python train.py --hidden_size=64 --num_attention_heads=2 --intermediate_size=256 --vocab_size=2859 --positions="learned" --init="normal" --lr_mult_down=2.0 --lr_head=0.00863 --schedule="wsd" --decay_fraction=0.873 --max_seq_len=1024
Each number is 200 + 40 x the weight over its row's rms, rounded and kept within 0 to 999. Layers, rows and columns count from 0. The size before them is the row's rms in percent of the matrix's.

# v: layer 4 attention value, 64x64, rms 0.212, rows 18-38, columns 0-63
# o: layer 4 attention output (transposed), 64x64, rms 0.18, rows 18-37, columns 0-63
# q: layer 4 attention query, 64x64, rms 0.251, rows 32-63, columns 0-63
# k: layer 4 attention key, 64x64, rms 0.253, rows 32-63, columns 0-63
v18,097,165,238,192,194,152,201,236,204,142,214,170,150,176,216,194,201,220,229,182,174,222,134,222,210,178,202,254,268,173,166,223,242,188,263,125,147,178,250,240,275,215,254,192,180,193,227,187,256,204,203,121,189,215,64,195,192,160,291,222,210,220,183,227,174
o18,109,253,274,248,145,237,228,217,173,190,218,153,232,247,203,179,226,180,139,225,168,169,219,138,113,286,204,281,184,282,199,188,228,207,174,288,226,176,181,137,181,223,230,258,160,205,122,221,213,134,185,216,149,160,180,219,195,204,197,201,189,189,207,195,176
v19,099,174,247,193,251,154,211,202,203,247,195,211,225,125,207,137,140,215,143,240,114,270,209,202,224,190,204,108,185,196,230,212,245,185,109,169,249,209,125,181,166,223,154,245,152,165,220,203,211,251,230,220,187,220,179,291,249,202,186,221,185,203,204,256,234
o19,112,150,205,241,190,230,203,182,210,213,204,176,171,174,200,336,265,189,225,205,220,166,234,248,162,230,174,216,144,216,194,170,161,241,237,177,154,136,218,212,201,115,182,123,195,146,235,235,234,198,158,166,238,207,282,190,248,208,275,194,169,223,192,127,179
v20,099,221,204,209,201,203,227,224,241,201,272,217,181,210,201,161,222,149,115,155,250,147,173,276,224,171,166,199,225,274,217,199,178,252,130,247,261,193,194,252,195,243,137,228,129,190,281,174,195,142,185,216,117,182,231,155,146,200,217,207,153,161,230,211,178
o20,110,197,139,168,220,200,217,188,191,238,154,194,254,109,206,263,166,243,253,168,159,246,135,189,135,178,215,175,293,190,235,196,213,179,265,159,157,226,189,185,188,201,143,155,236,155,203,182,227,231,213,173,257,247,167,175,276,216,119,216,235,224,210,263,215
v21,111,155,175,217,169,228,111,183,194,158,207,203,157,267,191,242,220,231,185,185,248,253,205,232,147,211,277,249,201,211,170,155,239,223,159,196,230,237,154,265,250,126,219,230,198,288,193,188,237,179,175,229,141,163,223,175,198,232,181,94,205,207,149,238,161
o21,107,216,228,236,218,189,288,177,236,257,213,204,286,239,182,135,145,227,213,189,251,207,147,159,225,125,211,133,203,231,175,227,212,74,251,159,207,205,230,156,246,181,184,143,181,171,203,178,163,185,217,217,218,171,199,188,177,118,227,256,221,225,224,180,235
v22,122,154,223,233,150,140,275,148,201,278,221,188,226,187,224,193,241,236,200,188,253,216,275,244,217,229,202,214,239,220,228,245,211,106,241,204,195,188,123,144,160,218,200,183,261,197,120,152,223,149,209,241,147,181,172,170,117,242,159,191,195,231,201,172,209
o22,124,133,194,183,225,168,238,230,157,140,259,211,139,216,193,219,168,86,177,226,195,181,133,129,161,189,204,214,185,196,243,163,174,275,157,164,196,241,243,230,297,211,198,180,252,210,286,222,177,190,201,195,283,178,217,196,219,209,233,189,246,179,171,242,191
v23,105,161,195,97,208,146,199,217,213,198,199,204,264,279,202,190,279,240,221,207,161,152,221,301,205,212,199,198,194,203,226,225,215,176,151,196,182,203,154,218,190,144,223,213,246,187,190,163,211,264,208,185,122,174,199,159,181,177,137,162,289,181,233,293,168
o23,114,206,236,287,223,211,234,180,206,176,222,143,145,168,163,176,132,116,142,174,277,185,178,184,219,196,156,235,194,242,109,221,182,200,157,235,189,220,227,233,241,214,126,155,206,199,197,221,210,222,228,237,267,216,248,215,222,158,188,213,145,310,213,185,181
v24,112,230,160,194,262,225,212,156,165,192,132,166,287,163,196,189,132,193,237,207,240,150,190,284,207,197,194,284,147,192,206,193,218,122,166,280,253,132,195,163,259,170,196,182,189,226,243,176,251,167,201,176,235,264,203,236,156,190,198,155,251,199,213,231,205
o24,099,190,230,170,178,153,189,154,202,191,197,277,207,177,201,189,245,272,161,176,179,169,269,215,181,200,209,142,244,249,126,263,164,273,226,136,132,306,227,218,179,235,148,216,205,141,149,160,157,230,234,240,196,155,179,256,211,186,187,172,170,235,197,213,206
v25,105,238,273,165,168,211,203,185,242,215,194,214,265,184,123,173,256,180,259,194,214,145,152,180,221,205,133,161,189,228,207,222,205,195,152,220,258,223,113,140,226,284,204,289,179,202,235,258,252,133,230,178,223,219,193,165,197,204,240,158,207,223,151,216,148
o25,109,164,189,245,224,110,207,246,152,223,178,184,169,198,245,237,155,216,199,161,235,219,218,245,132,204,260,241,182,200,233,172,271,185,266,249,120,133,205,185,160,178,172,234,202,129,173,167,185,213,155,171,160,155,199,205,252,205,196,219,214,222,295,266,244
v26,107,138,198,270,199,159,266,260,119,201,186,153,220,146,151,227,156,298,186,227,207,138,165,156,191,206,216,179,214,174,227,245,199,227,125,232,202,174,222,164,208,226,203,186,216,232,199,223,212,187,302,175,165,163,251,168,182,145,234,152,227,246,194,239,256
o26,117,225,195,129,205,201,195,168,213,261,220,234,171,233,304,154,177,209,161,174,253,201,227,246,197,130,154,236,195,216,188,162,201,229,264,154,211,256,198,129,273,185,189,246,225,209,227,124,135,223,143,167,188,245,124,217,227,237,209,196,210,187,150,142,228
v27,123,169,214,217,153,200,170,191,214,176,263,187,242,192,212,190,191,180,258,222,268,166,240,197,189,186,189,213,148,189,175,221,256,176,176,170,200,222,267,238,191,204,171,228,274,182,168,206,212,210,128,175,73,199,90,226,232,245,261,172,162,269,243,256,176
o27,119,146,241,215,247,161,144,207,222,221,250,216,200,250,214,186,184,210,179,153,168,246,168,219,140,237,166,183,264,152,255,178,234,180,203,286,198,160,227,218,249,200,255,226,133,135,158,197,164,179,206,190,284,211,157,234,221,201,128,189,273,142,144,175,240
v28,121,274,252,105,230,254,264,235,173,152,163,140,244,155,210,242,138,118,217,144,194,232,213,208,154,180,130,186,215,191,225,214,201,146,235,210,138,260,185,216,221,147,208,213,183,265,207,211,235,197,172,220,197,193,182,218,188,230,146,228,210,216,167,194,293
o28,114,119,216,243,233,146,156,170,185,203,277,254,179,181,204,181,231,237,191,221,128,187,145,200,173,255,295,217,191,292,149,180,146,235,169,210,224,173,208,219,245,291,189,179,205,224,145,163,214,251,197,158,225,189,216,137,190,165,228,239,165,156,201,220,167
v29,120,111,189,182,232,221,159,134,214,255,224,175,177,216,158,160,183,200,181,257,177,155,173,205,277,203,176,235,173,186,215,214,165,180,295,275,160,260,194,99,188,169,176,183,169,237,268,197,226,228,165,173,223,140,154,219,226,225,206,217,290,217,193,197,232
o29,119,198,179,268,242,181,149,264,190,197,212,248,195,188,262,179,259,170,242,227,211,170,202,178,121,223,152,206,217,219,208,163,170,239,103,175,180,219,179,260,167,178,242,234,240,181,181,175,170,177,274,272,223,250,206,185,208,95,218,168,108,192,218,184,182
v30,122,198,217,147,149,232,147,188,92,268,209,133,232,191,184,179,175,190,203,285,194,261,310,217,251,156,154,192,180,282,193,195,192,217,172,185,212,149,185,168,239,236,237,216,213,173,194,214,171,251,214,207,211,221,196,225,102,182,251,182,184,213,178,242,177
o30,122,194,218,225,219,171,194,214,236,199,210,217,149,221,192,219,212,213,219,144,201,205,158,197,190,298,187,265,238,78,120,192,160,189,192,158,162,265,191,214,204,232,194,250,192,225,209,132,139,181,162,173,200,167,309,243,247,172,254,234,210,158,160,185,245
v31,106,224,256,249,248,209,196,165,182,232,170,244,126,224,257,227,186,219,179,177,134,259,296,208,285,268,171,160,203,175,212,214,264,192,168,227,156,202,199,175,194,192,203,217,208,208,192,262,151,260,180,193,130,175,138,198,163,214,127,182,160,185,193,275,169
o31,112,144,232,167,220,252,146,223,197,234,274,160,164,194,126,206,175,195,268,194,250,169,151,196,164,211,249,243,153,157,197,200,173,229,160,184,211,129,170,154,247,197,199,214,206,223,213,191,128,216,242,276,283,167,188,193,179,246,265,222,239,227,190,107,224
q32,119,157,166,174,198,200,240,198,179,183,221,190,230,191,235,180,202,307,239,137,201,181,199,234,227,147,188,118,226,256,170,151,309,226,216,249,291,189,239,195,216,205,139,178,162,187,149,217,220,236,189,108,150,205,188,233,197,169,166,266,174,220,169,192,219
k32,124,178,192,184,176,202,204,166,190,214,186,197,197,225,280,178,296,254,240,131,211,216,182,254,238,167,193,134,281,243,144,153,245,166,234,225,231,185,219,98,203,197,134,153,213,170,133,244,237,219,157,152,216,238,190,205,171,191,164,267,213,198,154,162,214
q33,111,200,219,153,238,156,202,230,209,230,177,114,210,199,287,129,220,212,142,215,254,184,189,175,220,171,229,147,192,229,180,168,187,245,171,271,126,287,182,202,257,154,159,192,189,184,203,196,204,138,260,243,201,164,245,123,224,205,219,172,216,222,255,218,126
k33,107,243,190,177,301,170,224,213,173,251,136,132,229,186,239,181,173,173,203,163,283,217,147,143,185,129,201,150,202,167,215,177,182,233,265,204,199,272,181,227,277,220,159,203,244,182,184,188,153,217,219,178,266,194,211,209,181,229,244,120,193,246,256,196,159
q34,115,209,180,176,241,287,220,204,252,191,121,256,219,158,242,232,253,243,247,256,179,119,238,202,186,132,231,178,113,191,217,158,172,267,203,196,208,250,183,130,118,202,236,237,202,183,213,200,209,146,252,219,217,186,181,207,183,138,164,201,246,176,207,157,196
k34,120,225,197,169,234,229,237,199,220,195,169,224,255,172,242,256,272,224,321,187,208,229,293,200,166,107,163,198,148,240,204,166,145,208,171,138,215,274,165,177,142,189,203,206,212,180,167,190,230,152,190,258,159,191,142,164,142,184,227,176,217,194,227,205,196
q35,102,207,184,230,159,274,170,209,210,212,252,141,224,216,289,185,176,246,208,149,165,208,163,266,171,216,153,219,206,144,169,206,210,157,175,208,183,261,235,176,199,249,284,238,154,198,188,146,153,160,206,166,195,266,215,179,164,259,229,199,199,195,122,302,174
k35,110,250,208,204,169,228,163,194,229,208,219,200,264,188,275,216,193,204,216,157,94,241,115,158,175,233,206,292,221,118,163,165,179,173,219,202,233,237,231,198,230,168,244,206,215,203,162,110,192,173,189,165,216,241,225,209,182,223,150,168,263,141,143,244,228
q36,121,206,207,216,240,177,188,116,169,200,210,266,192,168,172,241,146,171,251,250,267,237,258,266,193,200,199,195,179,190,119,220,137,247,199,205,182,176,233,203,215,235,161,287,169,174,155,70,249,206,190,169,190,194,184,193,271,202,240,240,174,185,172,177,201
k36,125,174,172,287,246,142,205,145,229,211,234,184,178,189,198,213,193,157,216,213,184,236,325,216,196,251,208,206,153,274,101,203,174,224,254,213,208,226,205,232,176,206,164,220,150,154,139,158,226,206,230,182,158,156,208,157,243,199,243,180,189,251,176,119,239
q37,112,169,226,216,242,122,204,187,165,148,201,148,231,184,274,189,230,148,251,168,261,240,146,143,229,215,291,202,256,188,157,195,206,211,189,205,222,196,226,210,209,247,223,203,157,256,225,141,199,174,117,132,184,197,270,260,114,222,211,218,239,164,188,195,192
k37,119,111,242,246,274,161,270,177,232,153,204,163,153,161,244,139,251,182,232,178,195,196,151,184,185,250,217,213,231,168,153,175,222,187,192,229,229,140,231,210,184,267,202,160,190,244,277,119,227,181,175,130,235,118,248,216,202,189,222,202,240,170,190,226,191
q38,127,184,210,220,138,173,171,162,244,224,185,198,214,215,175,218,144,177,255,227,242,148,214,160,285,134,191,180,150,163,220,161,201,209,237,163,270,214,198,225,189,103,204,154,243,208,234,200,180,152,191,234,231,241,304,177,221,228,204,207,232,120,134,229,264
k38,126,171,157,174,192,223,178,188,280,181,212,194,231,210,205,198,177,141,265,213,240,136,251,201,303,145,137,200,183,171,256,151,185,179,220,137,282,175,193,213,243,111,183,116,170,203,236,243,202,165,215,176,179,199,271,201,204,205,212,222,240,171,196,211,269
q39,107,135,139,216,250,233,304,177,173,203,242,179,177,246,186,209,218,233,228,203,217,216,184,263,236,184,135,183,174,176,104,181,182,223,214,183,182,249,160,236,213,193,201,154,242,271,203,158,186,264,233,203,221,202,240,196,155,110,168,184,93,189,215,202,232
k39,112,222,223,228,174,233,218,234,167,194,257,273,177,173,186,180,226,179,233,193,218,164,170,250,252,157,165,158,214,217,90,187,140,210,205,181,207,234,210,226,187,182,243,139,259,234,199,174,226,205,268,235,221,215,250,217,173,123,230,180,74,265,183,153,217
q40,109,198,115,190,209,231,165,192,164,133,244,190,211,190,230,233,161,177,210,240,236,203,191,214,236,201,194,200,288,166,291,155,175,145,195,272,210,177,172,198,226,210,216,129,293,164,189,122,213,200,193,255,232,184,212,169,289,179,162,147,160,251,213,238,195
k40,106,197,103,213,196,152,165,215,203,115,243,202,182,144,250,218,199,168,164,255,126,263,209,206,239,160,180,209,227,199,231,166,246,142,162,261,188,242,197,236,233,209,162,130,274,212,201,188,193,215,252,203,269,234,180,140,231,168,231,153,170,238,187,262,228
q41,110,168,156,192,226,202,178,142,272,93,178,173,328,250,219,185,219,181,185,192,190,255,273,139,209,194,153,200,229,164,236,202,260,143,218,189,216,195,212,228,202,286,159,204,240,133,190,200,229,129,235,203,192,226,172,197,213,217,251,202,211,183,199,184,149
k41,103,196,154,198,177,192,169,130,198,151,158,241,253,228,189,174,208,179,212,226,120,264,245,187,183,195,182,152,260,133,227,225,270,154,272,239,237,210,188,222,229,233,152,257,199,150,213,193,272,191,263,222,142,151,195,226,187,221,194,182,261,131,150,231,154
q42,116,176,177,198,240,199,186,251,130,244,210,151,170,155,204,250,207,189,235,198,192,226,170,223,232,148,124,189,222,189,238,177,250,224,247,235,176,131,196,174,132,177,159,282,182,234,272,121,137,187,270,202,195,272,217,231,291,199,203,188,197,220,204,158,170
k42,127,196,164,184,188,231,207,269,166,207,202,152,204,122,290,266,218,181,194,135,235,196,226,207,206,215,114,234,217,174,151,128,289,200,243,198,193,142,183,213,137,173,171,248,190,212,189,182,172,201,257,227,169,240,232,193,287,241,226,141,166,243,213,167,220
q43,109,184,191,144,222,138,130,259,187,175,143,235,250,215,173,178,228,187,208,243,228,154,200,221,213,240,112,252,113,199,117,257,172,225,248,223,203,213,250,254,173,220,202,204,204,208,150,249,167,201,194,292,204,192,171,234,128,211,144,237,255,193,186,214,215
k43,108,218,228,183,255,155,195,288,251,190,171,185,189,236,125,186,219,167,172,182,263,151,260,237,223,276,172,220,229,165,131,220,178,280,206,190,176,182,192,197,204,234,176,177,181,238,135,223,180,154,234,248,185,200,149,296,114,178,177,175,228,155,176,237,199
q44,114,175,229,182,167,171,194,141,199,179,215,160,233,220,248,239,204,228,129,267,185,223,207,234,246,181,168,150,200,148,147,236,213,165,133,148,210,211,197,211,217,125,212,256,173,204,168,230,163,175,204,201,265,192,216,317,230,215,205,124,181,220,287,123,214
k44,122,247,236,225,150,171,246,98,241,236,225,171,179,216,218,219,203,205,185,193,228,246,181,227,205,155,116,123,178,150,200,234,212,198,153,187,129,214,230,254,202,204,201,259,206,245,167,230,190,139,189,241,229,133,208,279,249,239,199,138,239,201,220,130,247
q45,104,173,248,230,200,197,197,257,196,209,147,176,180,238,181,213,184,193,136,147,239,159,251,198,172,124,234,266,205,251,158,247,171,158,239,221,191,247,217,180,331,111,212,211,247,128,226,228,247,201,213,176,194,180,162,227,186,149,229,215,204,188,169,125,194
k45,108,177,223,190,249,184,228,221,151,213,224,242,190,240,152,270,148,170,151,185,262,192,213,186,137,145,185,238,264,239,195,256,162,149,277,212,203,262,207,143,278,140,189,213,207,117,242,231,193,198,156,221,178,160,194,210,199,213,213,265,155,185,173,126,231
q46,107,166,255,233,183,203,149,152,278,277,137,197,139,254,217,209,131,221,277,151,166,261,218,224,171,199,196,217,225,185,205,177,193,234,189,224,180,208,152,195,225,141,192,172,189,236,106,230,224,138,114,204,233,231,227,232,258,193,208,130,200,209,232,232,213
k46,103,213,182,184,203,155,134,174,224,208,221,159,216,294,182,226,210,231,258,177,131,159,162,257,168,172,173,196,222,249,238,236,147,182,211,280,186,217,216,220,220,163,232,157,65,193,189,220,165,115,240,180,250,212,243,229,216,193,204,168,205,242,228,201,260
q47,116,238,202,204,222,194,237,205,233,269,181,170,227,221,208,143,214,152,221,244,220,230,128,180,202,180,263,178,174,167,126,238,200,135,245,181,233,231,232,229,162,139,281,191,184,232,142,162,216,204,285,144,172,198,156,82,197,174,182,223,162,233,236,194,236
k47,118,236,209,223,216,175,283,199,237,281,154,193,301,200,183,150,140,212,239,244,243,215,121,226,236,242,252,217,207,212,185,208,190,138,189,161,223,174,209,229,196,190,282,163,199,161,169,158,175,225,285,174,202,178,152,156,181,184,182,200,116,193,225,136,200
q48,110,271,212,200,257,213,152,160,216,113,294,207,221,220,195,151,244,251,202,198,185,245,237,152,212,134,199,166,197,171,208,253,258,150,128,224,242,203,199,161,245,168,156,241,213,248,148,217,154,206,205,272,168,198,167,232,168,144,201,181,199,201,120,166,222
k48,108,241,214,137,209,199,232,135,207,160,201,151,176,151,174,145,267,234,200,224,211,196,214,127,191,208,208,127,261,212,199,237,239,145,145,220,255,235,214,242,258,126,153,254,229,219,149,164,166,273,183,260,206,203,170,260,200,176,249,193,208,176,151,184,256
q49,120,271,161,180,218,215,246,225,191,133,116,216,200,243,122,210,157,257,195,259,146,210,168,182,212,161,252,213,219,195,168,181,131,145,252,208,191,160,249,231,198,200,179,179,101,282,168,233,201,213,179,247,179,227,218,206,210,206,300,200,200,203,170,217,153
k49,122,255,191,178,183,214,251,194,238,192,157,148,175,239,184,231,201,291,151,272,157,136,166,137,279,209,248,193,198,215,169,195,160,145,210,280,199,180,216,206,181,229,177,163,137,235,167,221,222,203,186,246,123,210,180,199,247,143,302,207,192,195,202,237,164
q50,112,213,252,158,229,218,185,266,182,194,255,185,181,171,165,201,221,175,200,201,183,231,128,194,247,182,234,130,138,140,211,204,168,243,157,293,245,168,153,277,180,166,216,171,217,99,152,264,238,195,193,130,194,211,197,165,190,268,224,258,210,215,230,192,220
k50,118,142,248,152,229,219,176,219,229,220,146,133,179,157,125,209,190,182,226,218,223,264,170,277,238,206,222,214,166,192,222,212,185,243,181,265,287,138,187,233,166,160,199,135,240,157,119,254,219,246,173,155,220,203,190,169,218,285,213,210,206,223,151,176,234
q51,125,233,170,246,149,148,243,257,174,231,207,196,177,200,185,158,263,196,127,327,269,236,173,201,157,191,153,194,170,197,260,172,159,217,221,188,217,263,194,136,240,214,261,142,208,207,169,224,241,164,173,152,150,240,201,219,252,201,225,174,195,194,147,166,246
k51,129,192,198,227,198,204,249,223,167,211,134,198,185,276,167,144,254,187,152,212,195,252,216,219,175,219,146,207,126,202,301,168,190,202,192,213,195,252,231,182,215,188,278,159,262,229,236,198,163,174,121,145,105,247,204,208,241,175,228,159,160,183,187,234,267
q52,109,292,116,187,203,155,208,185,265,156,128,237,173,186,182,196,227,186,165,205,208,228,189,290,276,269,187,162,231,176,158,255,197,246,223,213,183,248,182,217,120,212,151,153,210,170,250,259,223,119,224,148,220,236,185,206,177,165,198,179,203,223,179,225,183
k52,116,242,227,208,163,194,170,133,190,142,63,194,183,174,221,178,215,223,208,214,224,192,200,178,227,214,201,186,262,189,188,274,156,235,231,191,172,247,169,280,146,179,211,147,218,215,267,244,217,160,226,165,122,226,163,190,173,212,125,173,204,281,206,243,223
q53,116,181,195,118,238,233,200,204,235,248,213,174,146,197,241,176,196,111,185,296,161,149,239,206,272,217,234,213,180,199,222,137,247,154,228,178,147,227,147,197,227,244,194,152,226,270,126,179,191,177,261,208,202,199,227,236,194,205,194,272,199,149,129,213,178
k53,112,196,204,159,216,187,173,204,185,207,264,242,127,180,229,133,186,141,220,220,190,189,183,237,251,186,200,245,156,171,234,95,178,162,217,155,271,278,202,182,206,246,182,237,167,257,186,181,175,196,266,224,149,170,187,259,162,261,260,202,168,208,173,284,160
q54,106,249,245,230,204,105,184,197,231,215,207,140,186,201,201,210,232,174,158,221,167,158,215,208,169,133,190,255,253,153,210,193,188,186,147,227,168,241,291,255,182,204,176,174,182,191,165,170,182,171,229,136,224,203,219,292,117,193,158,254,202,185,237,269,280
k54,104,259,246,253,231,144,188,195,224,241,180,219,152,166,216,218,247,187,156,200,194,187,165,181,186,185,185,207,235,151,247,175,152,222,153,147,156,181,289,284,235,186,217,188,170,159,181,191,209,235,211,162,203,137,231,240,151,176,114,251,198,197,147,319,215
q55,111,217,204,191,258,251,247,168,170,267,212,132,261,161,312,278,218,199,162,216,120,190,133,261,187,141,246,219,200,212,209,191,163,249,170,160,194,166,206,235,194,238,142,172,172,194,224,217,240,127,156,260,167,210,205,195,194,230,217,209,150,194,176,161,212
k55,109,148,162,152,191,239,222,156,184,250,215,202,233,174,235,345,236,243,208,190,127,216,107,170,180,200,286,180,145,205,194,188,162,222,225,170,165,163,236,201,151,240,165,164,247,196,162,203,191,194,195,218,164,189,203,260,215,234,226,158,220,261,166,253,214
q56,118,177,193,227,183,313,194,238,239,231,192,194,250,198,184,191,225,197,193,262,196,237,202,158,225,276,105,155,229,214,182,223,212,204,189,227,231,183,262,237,201,131,254,188,126,161,196,154,136,183,210,206,212,179,180,180,176,230,188,214,273,143,194,108,128
k56,117,166,220,234,217,260,244,227,194,233,241,201,310,178,140,168,253,209,171,186,219,254,172,161,255,233,123,171,170,140,219,201,186,152,210,262,224,190,146,203,163,219,250,251,144,170,180,214,180,205,224,247,206,211,203,161,152,230,171,178,266,170,152,122,145
q57,105,215,198,190,245,213,166,248,190,270,257,186,244,251,146,165,181,200,256,197,204,127,174,196,155,171,143,241,300,189,164,164,244,199,181,210,198,195,165,286,173,221,216,201,165,188,211,218,218,178,145,197,264,226,143,224,269,126,150,135,200,204,212,259,155
k57,110,132,148,174,216,162,194,252,195,228,229,191,158,231,225,195,170,231,236,207,191,187,226,211,168,220,193,197,318,163,180,153,207,186,146,261,190,227,150,271,179,202,254,225,165,133,147,255,159,198,233,246,214,248,149,197,270,100,144,189,201,237,199,229,215
q58,116,257,217,182,210,190,129,214,249,157,279,179,99,141,186,178,224,231,209,249,175,198,260,198,168,187,254,116,191,187,202,198,157,206,239,199,203,126,154,202,155,229,262,159,225,228,276,176,198,249,130,231,226,246,214,183,169,201,216,174,166,148,209,219,256
k58,121,268,151,207,232,157,100,188,205,171,268,217,165,112,154,222,189,266,243,269,223,165,208,217,170,200,249,187,220,161,236,181,189,196,134,159,226,109,165,196,191,213,263,216,238,252,227,193,239,208,120,153,201,224,169,152,204,226,244,183,198,187,215,190,238
q59,109,220,167,222,225,164,131,275,262,271,192,141,209,107,198,167,271,259,270,177,188,200,276,180,191,202,172,241,183,160,154,167,210,167,177,232,186,204,150,194,179,231,243,288,174,167,206,220,201,233,166,189,152,212,261,202,228,147,266,209,179,156,201,183,212
k59,109,191,142,179,274,163,124,283,262,245,181,198,213,115,167,222,245,240,223,197,216,197,226,259,163,217,191,227,228,155,181,236,183,166,221,209,186,203,153,212,173,166,224,292,222,224,202,155,170,175,136,188,134,247,263,201,177,164,231,248,220,136,206,174,258
q60,106,174,183,157,236,215,178,166,159,192,263,199,200,205,182,160,177,168,240,164,263,185,174,202,150,283,214,199,167,199,262,244,273,246,205,163,232,270,209,152,230,190,146,230,116,197,150,206,138,168,226,222,213,230,155,130,167,174,247,157,203,211,237,250,289
k60,101,283,177,152,189,231,232,167,137,204,176,207,199,260,200,79,173,113,260,196,238,199,208,166,129,235,264,218,209,228,220,222,252,253,173,162,222,233,168,201,134,167,184,178,214,156,155,164,158,170,228,213,271,198,208,216,239,197,222,222,265,170,205,185,228
q61,115,203,304,256,195,203,199,193,205,135,196,245,246,175,187,210,236,192,204,201,217,166,216,225,186,172,208,217,172,135,253,137,225,235,243,270,157,205,203,168,213,158,181,160,94,199,137,118,207,281,202,171,276,248,180,202,188,181,262,226,161,219,159,185,214
k61,121,233,262,245,191,203,204,169,195,164,163,190,205,204,214,165,218,235,175,210,231,118,251,203,240,165,235,260,235,218,263,114,198,273,248,249,202,189,278,196,197,186,174,223,165,176,77,148,186,256,144,191,227,185,221,118,224,178,216,205,176,165,187,210,239
q62,126,109,235,196,131,149,293,250,294,189,200,219,158,177,222,263,202,127,212,243,249,192,199,196,162,146,252,205,225,194,210,210,230,128,231,222,229,153,216,231,125,209,191,248,205,227,229,219,150,212,156,262,187,154,152,151,200,185,155,199,182,187,192,217,202
k62,127,197,181,239,145,139,275,254,198,218,221,176,219,179,235,217,118,155,192,200,219,199,234,199,201,151,252,185,185,234,242,178,204,104,239,222,229,95,233,202,156,185,194,218,174,262,244,202,241,188,197,282,216,134,166,190,146,144,149,214,239,215,234,251,202
q63,121,311,205,155,121,223,226,230,190,201,193,127,164,236,171,200,259,230,229,151,177,196,203,220,240,212,234,244,161,205,184,203,221,180,147,156,198,214,172,222,248,231,118,162,156,155,218,155,133,239,212,188,204,248,222,157,277,219,136,213,292,219,202,184,206
k63,123,214,200,171,108,257,208,215,181,149,222,180,192,126,99,158,225,260,204,160,178,183,175,216,250,221,252,245,198,187,174,223,201,174,233,148,157,277,182,188,238,203,178,157,141,150,241,174,154,260,186,238,200,198,180,177,282,228,167,244,265,212,222,229,247
v32,102,223,223,203,181,218,196,137,161,262,223,201,256,197,218,225,189,124,244,178,213,151,181,232,165,221,230,235,217,174,235,202,214,140,284,173,202,197,204,211,157,130,194,151,178,250,201,262,263,213,105,221,180,225,183,253,266,215,183,177,96,188,133,181,160
o32,092,172,229,234,253,206,224,151,186,105,256,198,238,164,170,213,242,123,166,212,158,179,149,116,147,237,171,245,186,205,205,299,213,215,203,161,222,214,150,206,304,204,171,140,249,218,174,169,209,230,197,220,237,262,210,177,144,206,227,215,209,158,229,228,197
v33,080,209,176,188,191,229,243,172,234,167,228,248,140,116,243,241,194,216,218,153,184,266,199,255,177,213,252,292,168,189,151,183,219,214,232,155,166,179,219,236,241,237,201,217,265,251,140,201,201,165,189,181,196,111,153,231,108,166,202,221,128,164,193,202,250
o33,086,237,203,243,143,256,162,276,178,93,169,211,238,191,207,222,231,252,156,191,198,207,191,183,212,178,158,208,163,138,247,244,253,174,226,218,169,190,237,294,216,130,241,133,194,133,200,246,206,201,213,216,187,226,168,165,270,187,192,181,148,180,264,186,152
v34,079,216,196,233,210,265,253,98,196,145,165,251,186,172,188,186,113,140,252,204,256,177,230,176,194,235,170,229,167,221,195,192,222,258,215,276,230,221,198,223,220,222,229,240,123,236,119,182,206,141,195,149,194,231,229,183,156,191,171,197,247,271,227,192,142
o34,085,134,206,182,208,225,259,270,158,247,261,89,134,185,231,230,261,219,181,113,206,155,168,215,229,167,202,208,173,150,241,172,191,160,209,164,255,224,166,242,236,188,216,200,250,255,273,234,231,198,118,186,204,233,203,187,167,159,207,200,222,215,184,170,152
v35,093,159,155,174,190,205,193,232,167,224,123,233,222,207,224,210,200,208,241,122,198,204,202,154,109,203,197,174,214,187,209,221,287,239,148,303,161,213,241,197,166,136,230,136,218,239,164,188,204,284,212,207,211,129,205,237,187,202,256,174,189,195,242,219,286
o35,087,211,182,198,116,238,228,203,211,170,137,159,206,218,185,242,239,264,248,158,110,193,284,186,256,215,212,208,140,128,185,250,172,217,187,181,122,213,174,219,197,289,195,205,180,251,211,144,126,166,243,189,213,173,267,175,238,205,223,205,169,220,241,211,185
v36,082,250,161,231,206,273,172,204,176,232,210,272,259,205,219,195,259,184,148,252,150,237,243,139,265,222,237,208,238,180,230,231,125,203,217,232,181,186,146,145,142,231,274,167,244,199,177,217,182,187,215,150,199,139,275,216,212,145,191,197,192,170,155,164,267
o36,075,228,219,185,197,224,184,259,160,208,183,210,198,208,185,192,155,210,161,118,182,158,243,181,256,105,239,164,221,244,183,282,235,179,238,207,121,167,178,200,212,211,144,143,169,186,180,244,178,220,189,251,309,157,244,211,209,257,133,178,265,195,240,184,205
v37,086,169,261,189,212,277,169,120,196,201,224,127,249,222,194,260,210,244,130,266,237,183,188,232,125,180,176,172,198,223,224,217,197,198,250,227,245,174,222,227,297,185,232,154,253,199,179,139,191,166,169,189,154,189,188,236,145,191,200,137,186,117,230,229,210
o37,090,221,191,249,187,186,178,209,198,216,218,230,200,145,153,199,209,210,264,179,191,164,158,236,206,304,211,282,217,200,175,164,250,159,252,112,183,238,215,179,131,252,196,157,186,240,196,163,186,242,219,233,190,223,151,148,239,153,102,249,146,234,218,263,189
v38,078,242,246,134,161,194,207,213,259,274,207,234,200,227,208,198,190,261,174,197,193,180,231,162,192,200,207,235,182,190,161,181,210,238,155,223,260,220,176,237,229,188,280,192,113,98,146,236,147,187,186,159,199,269,269,142,208,119,196,167,206,176,198,254,239